config = dict(
    d_mlp=7168,
    vocab_size=8192,
    activation='gelu',
    parallel_block=False,
    weight_decay=0.058,
    batch_tokens=65536,
    doc_mask=True,
)
Each number is 500 + 40 x the weight over its row's rms, rounded and kept within 0 to 999. Layers, rows and columns count from 0. Numbers have three digits each. The size before them is the row's rms in percent of the matrix's.

# layer 5 MLP down, 896x7168, rms 0.00868, rows 364-477, columns 2016-2071
100:520495518463527532432521454455460544506486462486515486481497522535509460462476518450465473621477533557518466514480481503492447490452508535467487495483557465501559470491
098:447567496448582451500505407462459529460488523455450503512479569479443609499561547439511491511527504471440482437571540465526572477467535479568577546516574482493408468577
099:463479493438528481526468392448509472521476517526445505531467536446553512531511472455495491468553467502475527542465528457515479568484485457476509567498558445567534493554
100:464508443501508547593529513421508445499501471511488518450553585413492432510454501458535474444467500449408481467454483571466515484453488549477547517539384450430492481476
101:476535485514547498518466478485446461484424512376530550508526612515531479514459488420551536441489479584496467484414482490436452567566499516481502508532572479374518497455
100:536503472488420491472498480465522495493531514451500484477512502485583592484527481584522512526513509470503538485522559531515473495466501468536459460505500511545501528499
103:470487495504549523526507463509532464516512519420469477535441359494514489460463540482489495471489482446459469513522473507490484460550457521449484524465514407504432562521
102:549502454529534520457520498536405504494516534594476491529481434488524507460508511530609517485455555564503531511518508467500510538533503498457555502474546503460411530489
102:495517509549533486489487463492419499465484425484535488500511453409554429481504497586425475498499508442508504533555526462551507483496511507451491527518428443535449579458
100:503504546499552547551468480431509504502476463480536536451490443437523479514521514426510533505469463486525470434542600560457507550512506475449512470515504556534494482537
102:508514538505480458504501480527526584548415494449499421537523509501515508577554472459500471464534507550490494414453499518524532548484512471502451473542482521536528457539
101:495523556503534492489450508520523549528525443394496463550536563514470545540528517508533489511523510448564439453474463513557489490568522549522472415507498497512526496570
101:500512525489470493441502487518376390480457541538506500578497520501513543468481543583467525473465521540494607468512514487510520483466507497446472471508486455551510502502
101:518524509556481517470507590500453491515513478516424549507500547493486466562526447532515482463478479467423516560594532482482493467458487530461515509539417440473516516481
100:473520490413478553456510523490573507509473527532493558531523460450474541488429553401498509481483551502566491514524471540445517483504444462450429500485570514388521517489
102:483465467499474562490480546517450558470528568518512461461488569504460493496489507561400466483501485425480523519481479482493513522427530535527481540546457481474474427540
099:505471528532543447536533468575461402501502513507461501443458454521610528509480508448464506457486586435495509474464426511513507584515487537467494518573600483473506417414
098:502501567425506487501482491454495501509525454574518516497560548506504418533541499612551504446462497447477489501495469534514521507507495503569554391443443510508461497600
101:521519515517518461520514603479401486500480513550492507524534445511518576462533475629375494499443492562445536405519551588427516507543469472512512505487518550524401586526
101:513479453512482486481483535503513480535489495552510491563511507477494436477534567557511508446497433505454487457499467498408505475506475522443483458499405545482525409479
098:533534495519492522563506457482495449496533457543586499542476495460447482498554494556442491510451463540544490506490533487539516525491528434503496487503551480472484465508
100:465486511496556539472510510467540551489544460462501471525451490492549464473475419503455492557533502481493477490486386516472492454435503552472469521449432503481466427503
100:477438449476563402567496513493502550479558502499558534552521398493486538524499549404572465561568457376499479439441457500567490484449511590511526500524478478570421599573
097:555459485380396485496502493575521520516525412554472520479459467441462541536476495390543467524565504442595521513474459507492567493522475572479495488452554546483528467457
099:515453472487490524519475550485494514510471523479459454493439532559453472540498523553505489429453541474578534562487470458487513483524475597499507484508494524480551515509
100:460554575481489488467478538504506488475444537497489462489462495450504527540551471406522444476493546516512441442490555458606475453519448464496507565476564504536449505531
116:560540501533528415536520520470541527485526544596537464474516466491466480535489511580536502467480509524455532494506486479482501458489513534509529567501535475431592450512
100:491537465565502521466502462439540464528481532574512375489501558453469490462503499517490463564521526533527556469580578550503533471436469428493435518546466522554482510456
098:485524529544494465439515492438526484532413427449493521501477490539621418509539514594542471544514502519480512500524529509505530540506521478403493507476539496530510474436
100:479554486421450521518470534561505519494487505457462540562513564530543551466484540437437471495554503529420480538538559509492476496495494552496481467501556529587518437578
098:475500542459491486521473519545471496486466449550504491491507483564456423530533487423429484473504536525441479472494445519462532585506493544510471498493450423473491450468
102:491539460518551556522514555516477503469444501523439557484508512551450381522520409443498499484531522476534474483503457542571494425527440574481452579463549411509518542480
100:452525533352479487480498500510426544495502547478525522466474461481485498435418528535537486461528483473479422527538543516528454495567538491502507498468532471555406477519
100:489525546557524509471541517460412494457525458544541386527450490484464571479529510454499471496552518504484451533480452474506517456464501508460523491500488466526547517510
099:562481491547481483447494479486498523526517531416483518480484441503529472501478504439392526524461495539519535580491537560563487487547536494441557472503549494506478463506
100:478450533559495503505462533595476512568551481496456437447463520501554484493469500440526486517494486488614536575521502515507474552531538432423466499544574516435491516472
099:401504466497415452449490532552499539492519549473513491542542493518521511564522479413505501510423535540331541524534557506471453474486481543487489467484538472444488534524
098:444498468523544503521493463497525521479562466492463524481481502455470434529460538503514459501492487467510469524518460501496489505515491470473507450520494464491505505487
100:451512556503517557547475489554515478501547504503456461504501459463523493499393534455428471539493466452428477485549546443526482496460532416434580473502477552471521470497
102:450514475484523520524514474561504526519535479480543495500495503483516510481552505512506499514474458504547547513503496428475527540427502469484508492530477507529430503509
102:501514512455475428448499524519507485501396418481512488460461437496497470490483539499493556477528593564460495467489549473463506497491515499477519482492485525469517505529
102:443521558492555581530448426516448585491503480472469510479490514419492507505557557607460468534511549498462446586502527548511505487498464458472479548473460509530511510573
100:559482511430496533562493471470500495486498510474408501494500451529459462477436555467539477533535511534379553453560491513528492505536517467493552497569577596516447550525
099:478514447528529516541499507572440577487517500403551543531463553485461510447460530479552471562494433493455525501521576471463457408518532496546500478476541454452470510488
098:480466494475594542574485510458471509500518476553544471489529513512534491540505472470448470435404483560473480540503468528493456556536507570485464565559476480460533451554
099:553489556428559495490476427503441529512477521458534469469477469484520535497514509441462496500508564463516462442546522596477471451497500435499496496507474472539486481498
104:381553503488515542546466452500512512512439498462501495557492486568604487547536585554495529556492500515438486483522490427494478611530509489549508549486526518477468454468
099:505507460526475416488498545458526475457477482510475542520465509530589472444413508510448487527443437456504514553481488508491527521524462445438476459441354494558494509536
099:491542517399524551435500492541494538513508542513535523518542466428508480449491430602530598489493500409469475517541524449557506444563514592492513454479556466538478486510
099:563517459525484483534481466530481494498415439435453486524453477586548432451562505524459525435513507481552502419483492506523510445549492488519529518536566524480536513425
099:543466450481498494507508526408533530491457534484506487528505470499506575528473486527487510534525495490474480483455443527472524509444543516541427497481498426581446520561
101:483459451571483553478531545499454482492458553520469569500502479479564464464572492543494516473509504522470499485547512532489490521592478531483503559470535492545461465527
099:532489565556553514475478467479500489543554463419444442625476323409481490567539426498464499494440465527446486494487552511455468473514454505539520436520539545432508454465
098:469484571546495499458530443459537461542473516491493539486482492497483580501480503484432523516521467491514586542466514538520504457490485546455534601530447533492508517543
103:468544527468507518541489482511483521506534510485544456477460459513489502535514498530459490495595513506544457483497507502529505532439476453437485454448389412563523447458
099:545485484534487596484517506529572441549428492496511486557532491539449550433515458592490492513460485442531552517514490483531551494480522526569450424523470417491521496478
100:429540542524533463462537501524511492498573444571511550552504473459486382479460436537449555502563475403423515507471553578450520420430529483504462501494431542531480447454
100:566519542460558505499486494514501479550540495464491433524469438471492468467547512646562430452478453564557509480463535524487502495477494456481422448501478449498572533456
098:486531554513501522551475496545470608513484505562442494488506545467502508501472485504459517539509502494517481445531557401495486431562525439481475427495501485446510545466
098:507458536507470464513483455494564514456463486507521533506571517522497511520491466466392537569507523515448547566516465534516524486443473514517500484526493464494515439582
097:556505463473489446445472462528510488476517502462492488470540454486523459478461419672539467496462472518470460447513538524482513466525473567534482521460575487529517501533
102:517537533509523563523528505472494515552500486499523512460519471465521464491504522619421499465494537508459520450517505546475547468535511569509521607409491528468505489542
101:569511485430546516478517509495567485511439476518496562507484574495539578510449529479387503519470489499451558515511509445507498522477499438437552501497385528452445507505
099:563446451529488505513544452498587495508540569457594567504562396505526490542502486505543488481524510464532524538524484582490519557462502476532505515529579551482550432514
100:483481497462447525524481384515476454509488476495487556507453390431600427492556481479453514478430450594467544455539513431555451467587468497450481443560489521459498509498
098:548509503538525522468529414461418481529486480589457448443485449478503549520485499482432501484522554412544519483461456603550490540435462506504528422478476526480554569520
105:515468517482459524499516482515498527538496545483465506471506454534505448482505467442534525519500499430471521527529559493525540523508513478518562467536613534560595591509
102:470432510476470507537480485502511476527528504416550473464491497443463506482552532478499467470503483496484471550582518443494534575482528554506572504493564551578489480535
099:458476535501556491479473420437585472533512527601559503557534461521537541457517521492482495481415437611497464424535498508452532496437576495483460510442497480506509464519
100:531499474520519488534525455463463485549514487467444447465542525474520414478498563518501493502468512452501496470545539529558519539396536500559539517517516522443519492540
100:496522449541491531527528591516494473526438456409485475555496442521497464527480494493506498491506477496580498561521489529471533482518491491539502482512448508447562437543
099:514538492512597492531521419449498520531502504510513532481473578522491424545509481541462527491399502497506511436461587484471452527533527490506483481446582568523408452499
099:492512481598565515544485507431497516489524503480560438480471556565508537498499421575472502514560429503482587536480495494532483511482477492504445523510547568523502490470
099:446489526499495477502479489515449460488531546542524517460456554476499499519456431534556522523545500496483550521500462521532489479460481521540484614467511506494507508448
100:544485480491464548521498419502533528531465474520514491494439565610460511457562486373509538472581491473499483455496499454448510530465538480477560501481492531511483522475
097:489509507431476402531490485456464514518487488570564546514505590497474573522555483402525525455519518508434480520522526458607491528512492477495516533445529403499479491516
100:529474502437457533484493536546559522495505538555557439484508411484533429452581523444572459477529535586492471495476507505443469453508493542424536501497430516462552517530
099:453461470497532492477475496515418517481484520507486497489538480491518461527496503503480500500585511470337480546463461438493499492498459448483424563470505424526502425475
099:509464542497463499465503447540483534487520500469513535582474552552468545449514499428473556516499550444570431519534471458500530478522515467524474494516484457428482469548
101:516542448520521515471485496476565442458420529460553480474493552440646464545499507470469460530528519497518481534496457489430536441485510499527503486531433535454504531504
096:516489490544500489528509494549475494514521477444548468526480473510520503438593497457462481465491528507586460507467449497545459513512441540487458458511460493463432458499
099:460562504506540430523470494479541494493514463536549504476475512517512555495516522494560453548474585542560541519503440448485500526548464548521577451525480533490477515497
100:473458496461535480494508450534468506509556478436563521502491403489461454511522519460557497491498472505482507473508505499543492541519526479611433496517535498460459459500
096:417521502492428481459529508503475503497504492597497398525466559453531464479502515460546467464506509539408469492437485501481539488455510550562506452509444499477514496503
101:550444501537528562553522516475471511518539518427435500483513575557543579477470542471477535460517545516448462508435503407546503503549464482528483498487449502465410539541
103:585484486508443496487509439579399538519529550488501460492553462502549476522484511470552529433451469478489520497521516466503470548477534516561515461526486406445551520578
099:537536498531482486492481529532477454496464479508543484499526447543447467507502417488446488497402487550512613505564480514496512506502474474506490430492406576551458474399
104:538502475526552495597516504469538511482556481522554527483485594445515510513520525418553533488526512463505504501420429480483508431489546493456486473549449589467499525611
097:522458515599509534542480490560463429538569482539475468537502574473510484461540532531606500501541502482446496476510501441508488457556500548591500557460453495495494475452
100:470461491479445522439502487510548551507432493547517495454461498456483499541532558472601516523498445516535470525487416479475477458468476504520491486514528462482470533503
102:574449484575525477519514560486485542497496498609474456520518506580441496466438468546549515529514462531502496527568528493441571468481488587526467489486501468446514487495
101:522474518552502483478493460498548447515494534476487462536490509505471444498506427499518527583436466564483460491478475514500467401415502518475479497538539421444503535480
099:516491500506554542495545497443564458509428530567528494537428497514510512495433442441543491494493489493568525539506479456582516505498562577512472492503439532487535521444
097:481524512542608487546470472509429506506475493444589429501568517529453526546513505480515510534485466525496518503511563413507500570558524497436504601480501475451404451511
099:551518513408522485462471454353442506529464494525521497476472590522498484552465513505469556468613512533477427472513442491497478472539516475460468515434463491479454493551
101:568518515471489518500482525451482527476480556520580482525518565438494459544451522422475503456546474470485426528507537454611496441487509486492553473508459491488499518476
099:475453469492490478555491548468469512516523470469539405421501540481443512474472459552488544503529499517465529468551413474530537481559495471457595534532461551526528469419
098:447526517427521466459490515453457549507456533501508482487545526436523569489447537510412511503578463443538521505450449521556502491471461423485497528470453438503504507536
098:577500485504536498531522553534483487505454476536444515503520419554468532522518516543551537465443514467489472474469511573548513511446525454513460462474523550472467443472
099:465487447612507486431485502500486563544554476609534460502465436503491552515507559507539519515493509578560488581528525522507536542444566539515506504507490523460460580464
100:499518499442543507394526545460467444488546464520500516519536538428510444505513494488528498470531472505494461504422486496484541497470488463517502477504558494513523557540
100:459501410458523508559502493517541543441521503479550521473579423463512602505562517562499483516509457507417488488473458524446497549459469495556521520436469467461503498517
097:507564506521510526580522484466469480512557464496517452542552498466563492451443533430521509518477522537508459438527516470383499494517501423531434468480524552460534419425
097:464494446528472569517478412529568546491490462521501537533494487473442491547522518412473501445565458515485466439494577461463526464473514451518500521516497548542457490419
102:498465523525519478469508497529511515551457477473570425469458549486548462487488446350571480520471494464431479477511404524550461547494518531482477528495564571480431444528
098:490498537436447488513512561528466465529461471410489535548455512506522448542511517585414564455550546430526469550498465439566504493541517535467491522453494514545551584507
100:509561474456535475538490546506502502489533440459504518431487459384544490480534494504519516536479549498539525461513488458448514477531457529521475498485430502564467521509
097:468466472477473469457501473461578501477507506504512475526447474573443536538502484610574520498545524542508496499527477522460510493522518527527486517489448479451513477515
098:531493507489554399509488534492462521531490522515527437485525481440461508460480469535545493493465503556406462468476465555532493552509531525452515503479390498506493388474
105:442548515577563452493512509546489417515496528510513498529481459418534455556476525636498537457481403461541523536476452520467544552523530458473500529475385469469570431466
102:415452491470527557406445509519551517541539505493504513468514527586534481509425427511558525546455499571516487472500508542397437447490515419487550395435554510589492564439
099:493530521494567440566533551525496497521571451514511492507523509460456586521552502467490508480600553473435554507456584557481476579438485517430518464510518516547490512428
100:615454461450476512545460525497525545524505485486541535507466507465468505538499437568465461542408518500487494499519505412460512558410518483530565440539511506492556487485
101:553489515454564524524502524490530531478482479433489454493514405577357521463506549508473488469485484439452512459478457513479456461479528530494513579470454528529514523516